Weights of a small transformer language model: 2 heads of 64 (1 for keys and values), 290M tokens.
Each number is 128 + 24 x the weight over its row's rms, rounded and kept within 0 to 255. Layers, rows and columns count from 0. The size above them is the row's rms in percent of the matrix's.

# layer 7 MLP up, 512x128, rms 0.0732, rows 283-300, columns 0-127
size [ 99 104  97 102  97  98  96  98  94 100 110  99 100 105 103 103  98 104]
[[103 103 138 138 106 143 137 145 154 153 121 138 106 136 131 127 141  95 118 144  80 161 108 144 121 104 129 136 120 145  98 106 125 158 140 145 140  94 165 164 178 157 127 168 130 106 120  68 113 143 101 111 125 144 138 125 112 135  85 134 110 182 133 159 129  72 110 157 132 136 169 119 150 131 132 144 118 109 152 136 118 163 132 120  84 109 135 119  83 134 111  77 148 146  92 151  89 125  80  97 109 154 117 150 154 122 148 186 156 117 156 167 130 124 139 164 133  92 111 114 118 137 131 108 141 138  99 133]
 [131 138  99 118 115 146 100 138 121 100 128 169 120 163 120 143 121 130 125 141 154 146 132 143 152 123 137 158 186 111 129 141 177  75 153 124 105 104 167 128 123  70 151 144 125 138 115 131 137 162 118  99 140 115 115 195 182 104 100 122 102 112 120 161 165 146 144 119 107 145  80 150 106 169 116  73 140 115  93 131 120 112 101 115 139 109  85 116 132 126 156 131 155 149 180  90  97 109 126 153 129 108 125 113 135 120 100 104 107 111 138 161 106 132 103 134 122 156 142 132 164 116 122 115 126 165 144 144]
 [145 137 126 144 104 109 119 199 112 132 148 116 128 122 111 166 102 176  76  86 148 127  73 138 110 140 139 132 170  92 105 106 139 119 143 132 121 159 109 129 155  92 153 130 130 145 125 120 110 111 121 126 157 111 123 126 127 147  90 172 113 127 117 146 121 109 184 114 107 104 134 122  98  83 165 162 176  85 134 125  89 169 152 121 125 108 110 128 139 166 123 123 110 125 130 139 138 141 111 120 146  93 118 105 145 163 123 106 131 163 120 118 177 138 139 108 135 171 140 116 149 115 134 117 147  67 107 135]
 [166  78 124 117 172 130 123 137 204 169 142 148 121  88  89 162  97  83 118 103 152 148 179  90 107  82 132 124 154 108 146 155 145  83 120 145 126 143 110 132 129 116  95 120 122 134 123 209  96 158 150 165 103 120 113 140 125 147 101 111 103 140 140 141 137 128 156 110 129 105 103 142 138 117 117 123 139 117 132 122 118 126 108 163 105 107 118 108  80 116 127 129 120 149 103 126 127 131 128 150 129 108 107 131 117 115 147 137 140 179 140 141 118 122 142 118 131  97 178 135 153  81 152 147 133 123 107 136]
 [131 153 137 130 123 144 169 124 135 152 132 155 121 147  63 167 131  97 114 119 119  80 129 139 133 128 134 136 134 113 122 125 146 154 158 135 143 131 135 103 130 106 130 138 135 174 123 107 122 127  53  99 137 112 149 163 145 102 131 162 129 147 139 154 130  71 119 103 122 120  95 144  75 117 164 113 100 129 146 120 122 103  83 137 133 116  89 173 148 135 133 122 106 177 154 150  72 129 127 102 116 115 139 130 120  92 174 128 138 150 117 132 127 113 158 169 138 127 143 160 140 180 139 127 124 105 170  88]
 [133 111 118 142 121 127 148 103 157 114 141 104 135 113 116  87 132 140 164 115  60 173 145 145 142  89 127 148 171 124 146 143 167 146 155 135 121  82 120 148 121  91 142 151 136 104 138  81 113 136 121 121 115 142 115 107 117 144 162 118 106 156 127 104 124 136 178  96 102 146 135 129 152 126  81  85 177 144 138 112 103 148 119 130  99 129 149 104 125 124 170 136 146 164 135 160 138 108  91  76 114  88 155 116 165 114 142 102 102 127 138 126 127 115 132 138 115 128 100 158 148 145 145  82  70 142 136 104]
 [102  69  79 113 153 102 126 103 128 133 118 111 147 126  96  88  75 162 151 161 147 116  86  89 139 136 152 115 146 170 100 148 124  89 135 140 133 112 153 142 175 137 129  66 171 127 137 122 106 163 119 134 153 139 156  87  97 110  98  76 118 136 136 148 145 152 137 139 171 166 141 169 118 112 118  98  99 111 139 134 121  98 136 122 130 130 125 127 107 146 137 130  93 168 142 124 171 128 116 142 126 123 149 120 147 100 149 113  94 130 132 121 135 124 152 102 131 144 126 121 101 105 129 181 119 155 124 149]
 [140 142 103 107  99 111  57 138 146 178  91 132 181 106 119 128  79 157 131 134 115 141 136 159 146 117 142 133 107 128  94 146 104 124 150 143 150 107 156 113 106 108 163 104 150 151 116 170 135 140 108 146 126 107 153 151 126 145 138 135 122 113  77 131 117 130 175 153 165 172 130 167 135 118 129 120  92 148 168 120 122 151 139 138 125  96 135 129  94 160 123  96 154 110 120  96 129 120  94 130 164 115 134 131 129 116 113  95 126  90 142 136 113 150  95 150 119 174 128 100 129  93 131 178 129 123 146  75]
 [117 122 139  66  98 130 133 134 163 126 107 128 100 119 164 104 134 181 131 114 122 106 124 134 152 158 130 126 121 149 113 114 125 152  80 116 130 119 107 137 111 162 114 109 133 133 115 112  84 116 115 125 133 121 120 119 144 104 155 112 150 163 126 117 120 125 130 162 182 120 110 118 106 175  91 154  96 110 131 172 151 130 117 143 103 168 146 133 126 128 111 139 130 169 131 105 112 172 112  43 149 110 103  96 158 142  90 146 116 142 163 115 129 162 145 117 107 152 140 151 115 144 101 154 122  97 136 194]
 [128 113  98  91 114 141 156 102 142 136 148 175 158 137 138  80 164 141 175 133 147 115 135 104 109 139  81 145 128 110 156 158 149 123 162 140 111 132 134  80 143 158 149 175 152 126 138 157 116 135 166 139 163 138 134 116 130 146 161  88  79 127 145 149 140  81 131 155 129  88  97 107 102  81 127 119 128 125 116 137 128 140 146  98 131 133 136 103  88 104 141 128 112 157 145  88 142  90 109  98  92  90 136 110 134 133  95  96 135 131 129 150 153 131 108 130  73 103 119 164 133 163 142 160 120 137 123 132]
 [134 142 102 154 178 126 143  99 170  89  97  97 159 117 171 167 100 138 141 145  63 126 153 125 177 117 111  95 142  99 114 105 125 154 158 149 134 134 108 166 150 141 124 173 132 147 120  89 165 172 135 111 122 133 127 147 145 111 147  93 103 148 118  79 111 144 138 133 103 122 103 106 125 110 105 130 105 105 155 123 160 123  96 115 145 143  96 112 139 102  77 160 127 103 115  76 129 148 144 103 136 116 146 121 136  97 117 123 118 150 128 129 113 150 132 140 147 157 100 108 165 123 171 107 134 112 104 141]
 [114 131 162 152 109 101 138  99 121 107 122  76 155 123 135 116 156 143 117 166 107 120  91 116 160 180 121 150 167 107 143 146  87 154 127 138 156 146 107 120  80 125 138 154 166 159 140 157 113 124 133 104 110 111 126 127 129  89  92 115 129 124  73 118 113 114 137 140 161 132 136 135 108 148 157 114 119 133 116 143 149 101  96 145 102 150 152  95 144 146  52 161 145 144  80 142 152 139 136 125 163 147 109 134 112 101  92 164  90  90 142 129 145 121 135 119  81 146 114 141 133 156 144 161 127 100 120 107]
 [129 134 151  67 142 156 111 136 181 118 163  87 134 116 123 121  76 113 180  84 121 100 111 124  80 147 133 141 138 110 114 119 144  99 123 152 140  94 140  64 140  87 122 101 117 120 105 123 152 108 180 133 167 113 132 130 138 169 111 164 154 140 162 125 117 144  93 131 177 118 145 115 111 113 116 119 124  75 126 128 109 139 130 148 106 142 127 122 166 141 112 140 128 101 149 106 180 106 104 155 120 140 124 135 133 151 156 123 153 128 137 152 135 156 124 130  96 143 124 150 102 119 108 103 102 112 163  97]
 [172 111 143 116 141 104 152 175 153 144 125 150 165 159 150 126 114 126 118 121 127 120 124 143 103 102 138 131 130 138 174  78  71 115 119 157 128 182 158  93 137 123 141 147 169  92 170 126  82 136 156 151 172 136 113 158 107  97 140 144 141 130 118 137 107 129 113 115  99 139  85 124 137 133  99 112 121 134  98 106 116 142 113 101 142 150 149 109  62 118 109 144 107 140 147 128 149 147 123 130 140 126 139 101 163 156 101 112  92 115 104 125 142 124 107 125  77 104 169 115 132 113 102 151 109 144 113 184]
 [108 159 124 133 118 120 135 107  87 104 125  88 125  97 115  87 164 134 116 168 112 123 146 179 122 104 133 150 147  96 129 152 101 124 174 187 110 136 121 133 117 116 127  87 147 108 105 127 140 143 144 116 139 124  98 106 153 136 114 101 149 106 132 158 122 130 166  85 130 163 150 178  95  98 103 114 136 138 141 151 132 159  79 150 130  55 101 144  97 123  95 123 173 138 112 122 133 132  98 154 138 116 149  62 137 134 122  95 160 130 116 130 136 128 134 138 158 170 114 137 144 125 131 120 125 157 108 112]
 [ 84 154 131 140  91 119  92 142 112 141 121 175 102 153 169 157 122 173 112 129 183 111 115 145 121 103 159 131 175 116 121 130 141 151  72 140 119 130  81 138  89 163 109 167 108  79 123 148  89 119 141  80 120 131 126 128 115 190 131 136 169 102 152 152 128 137 102 108 116 158 110 123 130 170 105 113  94 151 132 136 128 148 123  99 144 109 119 151 157 100 136 110 125  99 126 113 116 154 169 122 113 148 128 117 109 165 124 111 126 117 139  97 170 121 137 138 160 143 108 134 133 155 100 108 128 142 117 121]
 [133 144 135 130 136 178 128  91 142 142 122 104 117 103 115 119 159 119 110  63 114 105 164 155 115 175 166 112 120 133 115 149 111 108 176 140 106 139 133  89 119 145 119 100  91 178 145 101 111 126 134 125 131 104  95 173 114 150 108  98 174 149 128 142 130 112 159 176 109 120 128 160 109 171  83 120 140 179 121 140 117 111 112 127 127  89  96 120 116 165 157 147 125 156 127 134 115 124 151 127 160 143 123 135 125 176 123 122 139 130  59 117 128 131 151 115 121 108 114 168 120 145 155 114 103 106 151 135]
 [163  83 158  98 131 144 116 160 113 143 108 142 134 125 106 143 108  89 175 136  89 134 130 116 138 104 148 105 117 159 156  79 129 106 125 143 122 105 148 174 127 156 127 122 126 124 133 123 161 114 133  85 127 128 118 101 144 111  84 116 115 166 165  92 121 137  75 138 119  99 128 102 124 118  91 132 133 145 158 146 117 150 125 145 215  83 125 133 120 140 153 149 146 151 132 142  82 106 149 106 164 109 125  97 148 135 157 138 130 120 135 130  89  84  96 114 104 150 119 123  84 102 139 142 142 129 111 106]]
# layer 7 MLP down (transposed), 512x128, rms 0.05, rows 283-300, columns 0-127
size [106 104  96 101  98 104  99  99  98 100 108  95  99 106 105 100  99 104]
[[116  83 118 144 142 127 136 116 105  98 130 107 135 178 148 175  86 132 134 152 108 119 176 105 185 118 137 147 117  99 101 107 139 154 123 137 133 156 156 128 144 157 116  82 135 121 121 133 155  88 110 128 157 113 145 147 163 122 157 134 100 152 153 114 142 133 122 137 120 113 121 163  93 160 109 119 143 103 116 121 103 114 167 118 135 144  92 111 111 152 124 128 122 143 127 110 145 129  91 104 146 116 122 111 167 155 151 149 109 138 117 108  94 151 207 158 147  75  89  86  96 130 146 139 127 116  90 146]
 [113 129 179 156 154  93 114 141 103 110 133 184 129  90 112 170 149 119 111 123 103 131 130 133 151 135 111 131 139 131 156 127 138 134 117 145 154 123 124 161  89 127 129 114 119 155 115  92  95 156 133 168 175 140 142 146 107 140 120 126  88 143 177 120 137 116 146 104 131 134 153 106 114 132 119 112  91 153 141 128 165 119  85 140 108 118 130 160 163 129 154 146 133 103 128 122 116  72 155 130 106 106 140 120  97 148 115 101 110 109  87 140 116 161 110 114 104 116  94 132 174 153 153 102  80 189  77 127]
 [118 167 166 118 118 106 125 134 120 118 141 169  93 133 119 134 156 109 107  90 100 143 121 133 108 142 113 146 134  90 109 110  99 133 177 119 126 135 131 114 117 126 142 134 148 141 111 142 161  76 131  86 133 108 116 138 135 142 182 155 134 147 152 136 145 119 127  70 128 118 149 108 146 119 118  78 124  67 132 128 122 178 153 119  94 123 173 110 133 154 133  87 156 138 151 135 137  81 109 144  90 128 118 112 155 132  90 162 176 125 118 103 161 130 100 134 135 128 114 141 170  66 106 128  99 135 114 136]
 [137 102 114 111 132 141 142 120 156 115 140 149 143  78 112 156 120 145 103 101 144 122 153 105 109 115 134 151 169  97 158 131 151 107 121 167 121 189 144 158 146 141  79 130 111  99 109 155 127 142 181 141 144 118 147 107 127 124  99 130 114 128 121 176 119 154  93 102 156 137 110 152  95 163 138 130 150 150 109 126 142  98 101 124 139 113 126 113 114 133 102  89 151 169 142 104 115 144 134 100 141 112 101 148 127 116 114 151 160 144 126 108  96 129 152  98 107  95 144 177 130  55 135 127 148  93 174  92]
 [ 91  80 138 158 119 100  90 126 123 105 150 117 148 125 155 152  93 131 137 126 116  85 127 130 134 117 127 114 100 144 154 152 135 143 165 104 160 141 137 138 102 145 167 146  75 127 160 133 146 144 153 152 141 147 130  86  96 174 112 113 130 155 121 120 129 147 151 147 160  71 114 180 156 156 141 127 104 111 132 118 166 158 145 134 107 118 100 141 159 152 115 138  78 134 148 101 135 113 138 175  93 126  96 137 139 124 166 126  95 146 128 156 147 117 109  70 137  84 138 116 156 128 113 118 103 112  97 117]
 [103 147  96 179 131 136 107 150 126 119 120 120 156  76 140 114 135 131 119 133 126 149 119 130 125 116 126 171 167 112 127 159 127 135  86 112 100 144  82 162 138 135 127 123 149 115 152  95  93 157 120  85 137 133 130 131  42 112 135 114 128 108 134  98 126 159 153 126 147 170 113 148 142 117 104 124 115 109  95 144 150 138 118 120 105 162 106 120 119 145 174  83 147 203 131 117  98 122 154 128 164 100 142 124 190 105 137 119 115 159 116 136 152  97  98 107 128 112 149 101 150 122 138 117 138 115  98 120]
 [118 123 167 114 139 135 138  69 141  92  89 110 161 161 115 132 159  90 172 101 122 122 107 112 142 137 140 107 175  93 121 125 159 121 175 140 106  98 154 135 125  97 144 130 149 135 113 146 148  83 138 121 130 148  97 152 160 151 160 171 141  96 130 140 119 137 134 101 143  99  91 106  99  86 109 141 140  89 118 125 133 141 104 123 126 184 128 137 115 104 106 128 136 114 161 127 123  95 149 164 145 102 126 119 155 178 115 121 130  89 129 120 144 124  65 127 127 155 100  92 146 151 159 145 124 135 130 156]
 [108 126 147 142 162 126 135 125 131 129 142 128 131 115 139 105 132 150 147 140 133 120 107 109 131 134 133 146  99 112 122 140  82  82 156 113 110  76 122 108 115 144  92 108 132 103 125 118 109 136 140 177 109 125  92  73 148 130 149 150 176 154 102 100 110 155 111 155 113 109 153 156 145 151  96 163 126 149 125 167 124  96 146 147 111 136 179 114  97 170 152  91 130  98 169 145 103 152 131  79 149 114 147 145 100 130 119 152 143 168 101 110 151 109 131  72 161 119 146 145 154 113  86 107 140 150  99 155]
 [154 122  91  92 145 140 137 129 118 158 108 144 112 145 103 126 100  73 155 104 101 129 106 138 118 106 141 115 119 158 133 134 114 103 120 126 119 106 199 143 157 137 106 159 140 147 182 157 132 130 114 118 145  99 131 109 145 149 111 142 140 126 107 105 113 101 172 116 146 144  41  93 132 150 145 116 126 117 153 127 133 168 126 108 111 156 141 147 130 167 138 104  93 158 153  92 163 112 114 157 143 172  97  80 136 102 150 130 144 144 106 101 133 127 126 145 142 139 130 150 155  98 101 155 140  88 124 146]
 [ 94 153 159 100 122 110 135 137 127 110 113 115 107 106  67  92 162 128 132  99 166 113 131 110 108  82 110 125 140 123 149 113 110 125 125 160 124 125 179 133 135 115  83 148 165 140 151 125 127 159 124 123 108 103 159 106 102 145 136 142 137  88  74 135 118 158 110 102 146 173  93 146 122 112 146 123 171 108 131 116 109 148 150 150 143 130 129 125 103  99  90 174 102 154 153 170 122 132 131 159 131 121 104 152 157 134 118 147 124 128 147 132 160  78 158 150 162 119 108 107  93 182 142 146 162 144 141 109]
 [145 134 159 143  94 101 160 163 134 101 133 147  91 143 111 106 142 134 124 145 195 139  70 123 115  89 159 116 131 112 120 145 128  96 164  85 127 115 107 135 124 109 113 120 136 130 103 160 110 128 130 180 111  89 122 110 127 136 151 155 138  96  98 173 153 100 148 145 143 140 134 116 145  77 162 168 164 156  93 141 101 113 118 148 134 157 131 156 120 107 115 130  96 111 124 158  97 141 123 145 133 121 101 135 120 109 168 129  93  82 149 131 182  95 142  94 134 116 110 105 117 157 136 155 115 148 131 144]
 [ 93 148 106 106 109 113 108 100 121 104 131 116 109 148 103 120 123 101 157 114 115 122 123 167 154 147 137 107 132 125 123 130 121 129 171 155 162 109 134 127 147 136 105 113 153 129 141 125 141 109 132 105 134 163  88 139 154 120  99 163 144 159 106 150 134  90 136 124  93 128 117 156 116 127 112 136 117 126 108 147 166  71 147 158 157 143 132 182 164 107 125 140 172 127 122 139 139  69 121 128 138 148 166 146 196 134 128 146  98 121 130 128 170 120  76 109 105 110 161 117 132 107 124 118 114  50 171 108]
 [163  74 108 131 139 100 120 168 115  88 173 122 132  97 102 127 168 173 162 116 105 111  80 128  83  91 105 133 152  98  74 123 144 125  89 114  92 145 135 110 169  97  92 114 110 139 158 110 130 113 178 120 148 129 180 114 149 129  96 158 132 144 129 125 177 170 139 133 138 154 148 108 121 114 114 102 155 121  75 123 136 127  87 166 119 131  89 124 149 131 135 137 141 107 129 109 110 141 152 122 127 144 120 125 128 134 130 113 119 130 121 159 135 105 148 148 113 164 141 123 140 119 136 147 129 177 127 111]
 [130 136 137  92 118 173 126 110  99 126 113 170 114 126 139 141 122 131 127 127 165 141 120 135 168 147 132 125 137 125 121 162 131 148  67 111 102 118  99 150 124  96 152 117 101 186 136 117 171 158 125  78 143 120 170 117  90 126 124  97 102 104 145 145 146 127 144 203 108 127 131 152 116 126 155 101 112 108 119 175 178 128 147 147 130 109 104 148 139 122 153  79 190 114 123 167 132 127 131 124 159 124 122 118 128 108  99 107 111  89 137 111 100 138 104 135 103 126  92  94 134 117 121 112 171 143 141 140]
 [ 86  81 116 143 126 156 158 116 134  79 133 131 128 129 145 128 174 103 118  91 166 165 132 116 121 142 124 174 175  80 135 151 131  77 123 108 147 146  94 112 149 105  89 157 131 115 132 106  94 123 151 107 100 138 106 149 115 127 158 116 138 124  92 118 181 123 166 113 123 118 142 141 178 139 137 134 152 138 136 111 122 108 118 140 129 138 173 149  85 122 111 138 162 157  76 124  72  63 140 154 103 135 157 145 148 125 119 167 115 125 126 137 122 121 103 116 110 109 143 147 148 134 118 120 124 140 110 127]
 [137  92 110 170 127 175  99 138 135 134 121 116 186 110 149 110 141  91 153 147 129 133 131  93 147 139 123 123  86 110  95 147 160  89 173 112 150 129 184 136 156 108 144 147  94 104 103 117 148 170 117 121 153 114 152 135 143  97 111 150  76  82 104 118 135 157 131  83 115 138 135 153 148  99 105  90 146 153 130 103 140  98 113 134 138 140 127 109 129 137 132 101  78 131 133 124 134 158 121  99 131 193  77 161 170 108 126 115 134 139 125 115 130 132 108 109 119 108 120 130 155 145 114 116 152 100 121 118]
 [125 102 114  75 151 101 145 106  53 122  86 152 132 139 138 118 152 153 139  99 141 120 117 113 116 113 143 122 138  83 131 130  78 114 118  98 114 113 143 103 181  99 147  96 100 109 131 168 167 100 159 136 159 105 145 149 106 127 110 136 114  94  99 113 116 127 119 147 120 119 152 121 147 109 120 108 151 187 154 138 161 151 121 119 128 133 136 143 160 179 165  96 118 151 135 103 101 100 139  79 134 150 162 126 139 153 128 146 169 132 111 132 108  91 115 134 150 144 115 153 175 120 118 117 130 131 158 133]
 [ 78 112 153 106 109  95 121  91 133 120 143 128 152  98 158 154 124 101 172 152 103 125 141  90 117  72 159 143 178 104 156  95  65 105 113 144  99 111 151 123 158 162 112 135 143 121 136 151 120 146 154 118 106 152 118 110 128  93 130 120 109 142 140  82 111 149 121 163 151 149 148 128 168 154  97 142  96 175 107 125 148 153 146 146 191 127 100 134 129 135 149 119 145 136  93 157  99  88 132 123 127 113 105 127 157 168 119 128 137 111 105 132 110  94 102 102 135 136 128 148 115 130 151 133 143 134 153 109]]
# layer 7 MLP gate, 512x128, rms 0.0812, rows 284-301, columns 0-127
size [108 102  96  98  96  97 101 102 102 117 100  98 106 102 100  94 100  94]
[[119 154 126 147 187 114 124 166 127 140 138 145 106 103 123 108 150  91 105 161 121  95 134 155  85 152 126 140 116 138 119 106 113 161  88 131 125 189  79 137 100 176  95 103 119 129 115 119  86 125 144 161 156 148 117 155 116 154 137 109  90 138 134 163 120 109 139  91 136 107 126 121 113  99  93 123 116 134 128 136  93  71 130 156 159  93 163 155 152 158 123 105 155 122 110 142 167 101 141 105 134 133 153 117 154 145 160 104 162 127  97 149 129 131 152 100  97 107 101 130 119 111 160 132 108 127 102 107]
 [161 141 136 138 106 151 176 146  80 101 104 128 130 114 136 135  95 176  92 108 135 105 128 147 134 113 143 147 176 122  89 119 156 122 155 120 126 141 137 132  75 139 177 100 135 124 131 151 103 136 121 136 120 104 124 135 168 117 118 172 126  99  78 130 125 146 164 104  71 101 128 142  93 119  81 141 156  78 150 156 124 187 164  80 108 149 100  96 107 135 128 107 180 124 134 151 132 148 122 162 130 124 135 125 157 112 139 116 142 164 116 108 136 128 151 127 123 127 106 143 115 151 117 150 134 125 153 129]
 [123 176 109 157 109 141 135 160 158 102 120  65 159 106 142 133 135 146  81 118 130 142 116 138 113 138 108 140 135  71 162 111 143 159 153 111 103 179 134 136 116 137 107  98 114 137 101  81 105 107  88 108 133 157 146 115  96 149 170 108 148 124 163 186 132 170 112 140 105 165 172 125 114 109 129 132  89 167 124 126 125 127 142 162 127 133 108 135 125 125 164 110 140 155 127 105 139 137 154 116 120 108 177 170  99 141 136 126 115 109 147 113 107  95 131 129 159 131 131 138 135 167 110 126 119 175 114 140]
 [169 132 113 105  87 110 157 174 147 112 137 138  77 168 104 116 150  97 105 142 148 141 138 189 124 160 123 114 111 122 149 105 113 149 119 132 111 166 127  91 133 157  97 132 116 156  98 117 117 159  92 165 129 102 137 137 145 154 132 161 126 112 124 118 165 117 128 120 102 129 135 108 112  61 128 131 142 114 114 152 115 163 152 117 128 123 147 126 101 155 109 107 139 128  96 121 106 177 124 107 128 115 149 152 111 131 152 106 150 160 101 101 133 123 145 157 101 154 108 160 125 190 139 109  90 163  82 126]
 [ 87  96 128 107 119 145 166 134 122 114 121 104  84 141 120 102 141 129 114  82 139 132  85 124 133 103 127 118 115 132 130  61  95 133 163 109  98 119 125 140 116  88 184 115 124 151 141 182 110 115 104 157 172 137 162 146 132 176 102 163 127 150 105 129 103 150 145 167 110 122 140 122 146 130 117 137 128  94 122  88 115 105 128 107 162 127 125 145 158 160 156 111 141 149 143 138 152 132 126  81 109 119 128 165  96 141 141 141 110 120 130 145 153 123 161 130  87 158 190  97 126 129 151 120 149 115 165 118]
 [114 107 128 152 131  74 105 154 116 113 138 117 102  99 108 132 117 109 107 140 111 162 135 114 128 167 155 154 131 162 155 164 142 113 106 128 153 130 121 186 147 128 106 123 128 138 125 148 118 130 164 146 111 108 165 133 112 106 113  94 130 127 179 144 158 117 176 111 131 124 136 129 121  97 127 116  82 150 147  97  88  90 155 105 128  98 141 118 103 167 134 117 116 192  97 106  90 124 100 125 133 133 131 143 175 126 133  95 132 113 104 144  82  91 157 144 150 123 134  94 108 122 156 123 191 119 151 104]
 [ 84 132 146  91 170 136 152 112 110 135 141 135 109 143  97 149 132 149 131 135 143 140 169 159 127 153 133 126 117 157  63 115 169 105 129 127  95 114 113 125 153 146 136 128 135  86 129 149 135 110 141 142 108 120 135 145 105 111  91 143 192 143 103 138 112 130 105 136 106  96 140 128 140 150 100 159 105 110 148 155 105 161 133 152 134  95 157 131 112 105 140 141 145  32 156 155 151 145 115  76 147 124 140 100 109 102 123 152 158 153 135 115 116 114 113 110 155 111 148  84 129 107 121 132 148 106 138  86]
 [133 136 121 114 147 109 129 132 129 130 124 148 112 165 119 111 118 123 161  91 124 132  71 113 144  95 165  97  98 156 119 160 101 103 144 125 116 107 187 135 142 162 113 120 127 135 164 155 148 109 115 111 122  82 143 137 142 136 115 143 123 104 128 119 123 134 146 129 168  91  60 148 150 173 113 128 113  98 146 135 134  97  84 133 167 147 176 107 152 120 149 105 128 158 201 117 117 140  87 145 159 104 121  98 121 100 134 141 117  96 137 134 137 130  99 114 118 125 123 120 152 143 128 176 158 104 165 157]
 [120 135 126 154 132 143 154 119 171 130 123 112 151 127 121 152 124  98 146 113  85 110 157 128 140 169 143  80  81 100 129 154 144 173 154  90 123 158 134 144 131 151 121 148 115 110 140 132 123  82 115 104 143 128 108 159 108 126 137 152 134 175 121 130 112 134 125 115 127 111 135 113 131 165 109 145  79 109 157 112 114  89 142  88 135 105  91 141 140 125 127 120 142 145  86 124 120 170 152  64 123 174 128 160 145 140 120 135  92 152  83 140 136 146 145  90 111 118 113 101  79 187 148 143 116 139 122 164]
 [135 147  95 134 146 124 169  92 127  85 132 122 140 182 109 129 114 120 111  65 128 126 132 105  66 156 148 125 157  94 135 112 153 143 130 111 125 114 115 114 120 144 135 114 146 151 113 119 155 109 135 132 108 172 168 115 128 173 136 177 137 131 121 142 112 138 141 159 186 139 121 114  92 146 141 144 132 110 143 130 131 129 157 146 154 139 133  88 128 100 125 153 154 158 111 106 107  87  82 111 118 182 151 130 113  81 172 132 148 108 160 156 128  99  92 116 133 107 109  78 134 117 123 136 119 163 137 122]
 [ 91 105 121 101 121 120  93 127 148 152 161 117 111 168  89 120 117 144 101  73 136 101 158 138 116 128 129  76 102 138 115  98 121 136 147 116 181 155 141 159 132 145 149 140 159  88 129 162 108 154  95 147 149 161 108 128 121 117  93 105 133 128 101  85 133 139 122 157  89 116 110 164 130 132 109 108 159 133 140 118 113 144 122 109 130 136 129 198 104 128 118 164 112 118 138 109 139 148 125  93 143 147 172 130 152 104 151 135  93  96 123 134 119 148 121 150 139  96  89 118 123  78 186 125 106 135 167 124]
 [ 87 169  83 122 154  63 145 143 127  89 146 101  98 107  82 101 125 146 135  68 126 161 131 127 109 148  68 146 141 179 118 112  97 141 132 155 113 113 106 114 124 148 131 143 113 114 116  94 147 123 210 157 123 122 127 134 111 147 155 134 140 101  78  77 109 155 142 145 145 140 129 121 129 116 133 144 168 149 129 164 154 141 147 110 137 130 105 115 136 143 166 125 159 113 118 155 141 106 127 153  89 153 106 149 130 140 121 149 132 130 145 146 126 118 105 113 107 122 118 173 122 107 125 142 133 136 112 150]
 [111 127 133 112 141 120 158 133 130  88  97 132 144 137  96  89  85 138 155 154 132 143  90 111 116 145 135 147 138 117 111 115 127 146 116 118 170 123 170 171 140 116 152 102 120 136 145  92 170  97 141 165  90 175 175 125 151 143 134 113 121 137 130 140 102  97 112 130 152  96 119 101 125 114 110 151 124 134 118  85  81 127 161 158 103 101 171 117 169 129  82 150 111 139 130 104 159 123 156 117  98 131 141 112 127 119 187 145 148 137  90 118 129 121 124  98 169 133 134 103 135  80 158 171 124 106 152 143]
 [105 146  98 127 112 157 135 134 141  97 170 143 157 143 124  98 140 139  76 127 124 120  90 125 116 118 116 152 135 116 164 144 112 163 159 118 133 122 140 126  71 107 153 184  98 148 129 125 104 133 133 136 138 151 108  97 145 142 155 186 140 116  73 115 106 181 156 138 109 146 128 158 138 130 113 160 124 121 119 117 119  95  73 135 115 128 154 115 174 150 147 114 149 131 117 117 182  78 129 145 146 111  76 123 157 115 113 146 125 110 130 156 137 132  90 157 123 152 111 105 138 114  85 143 166 119 125 143]
 [120 147 131 126 169 157 148 161 146 120 158 119 104 154 122 144 105 113 124 164 150 129 132  66  94 154  71 169  69 147 137 127 120 143 145 131 125 134 157 136 144 124 160 135 124 175 106 103 153 128 162 117 142 130 158  90 107 119 134 182 158 123 151 142  88 125 135  94 113 114 145 136 122 121 128 123 139 151 172  87 148 144 123 115 127 123 129  91 118 111 128 156 113 117 149 124 192 127 113 115 146 126  63 144 135 130 135 116 126 156 115 128 123 117  97 122 107 133 133  79 134  93 183  88 139 105 131 130]
 [115 102 162 116 112 141 162 116 115 117  84 121 130 155  97 151 141 154 141  91 127 130 162  85 127  94 154 122  92 147 117 150  90 113 151 152 181  82 138 110 103 145 140 101 100 111 116 136 147  89 154 171 155 132 158 157 133 137 114 143  71 143  64 167 134 153  90 149 147 139 161 126 152 126 133 149 135 136 101 123 148 147 143 110 104 145 127 143 140 155 105 125 116 147 103 126 124 114 111  93 114 130 145 105 130 143 112 117 132 146 108 138 127 104 117 135 127 145  94 127 215  87 153 121 101 127 133 136]
 [102  91 106 128 150 172 121 161 150 123 132 166 131 111 151  91 109 122 167 111 117 168 139 164  73 113 138 107 124 189 150 131 102 109  88 141 123 142 114 140 134 113 100 115 136 190 125  76  73 128 139 134 135 110 134 105 164 150 124 126 101 143 137 138 130 144 166  84 149 151 134 135 135 124 126 143 157  97 134  94 122 178 148  97 102 118 175 131 114 161 153 125 110 143 166 163 134 119 152  83 137 120 143 137 147 137 117 124 114  96 110 136 115 135 160 123 126 128  91 141 101 134 167 123 117  96 123 108]
 [122 168 110 138 128 121 114  85 143 102 123 100 153 122  65 135 117 127 128 134  81 199 127 157 129  94 154 164 105 166 150 150 136 108  81 138 141 117  72 170 135 148 106 165 132 156 118 153 157 154 124 155 124 110 118 130 146 139 138 108 135 127 148 163 143  95  96 100 140 148 168 178 110 108 118 118  99 157 147 107 128 106 147 149 154 124  97 126 123 150 125 132 127 112 148 121 107 127 150 100 121 130 107 125 125 107 142  84 125 103 141 153 111 120 140 110  68 128 125 131  93 114 110 124 163  99 171 128]]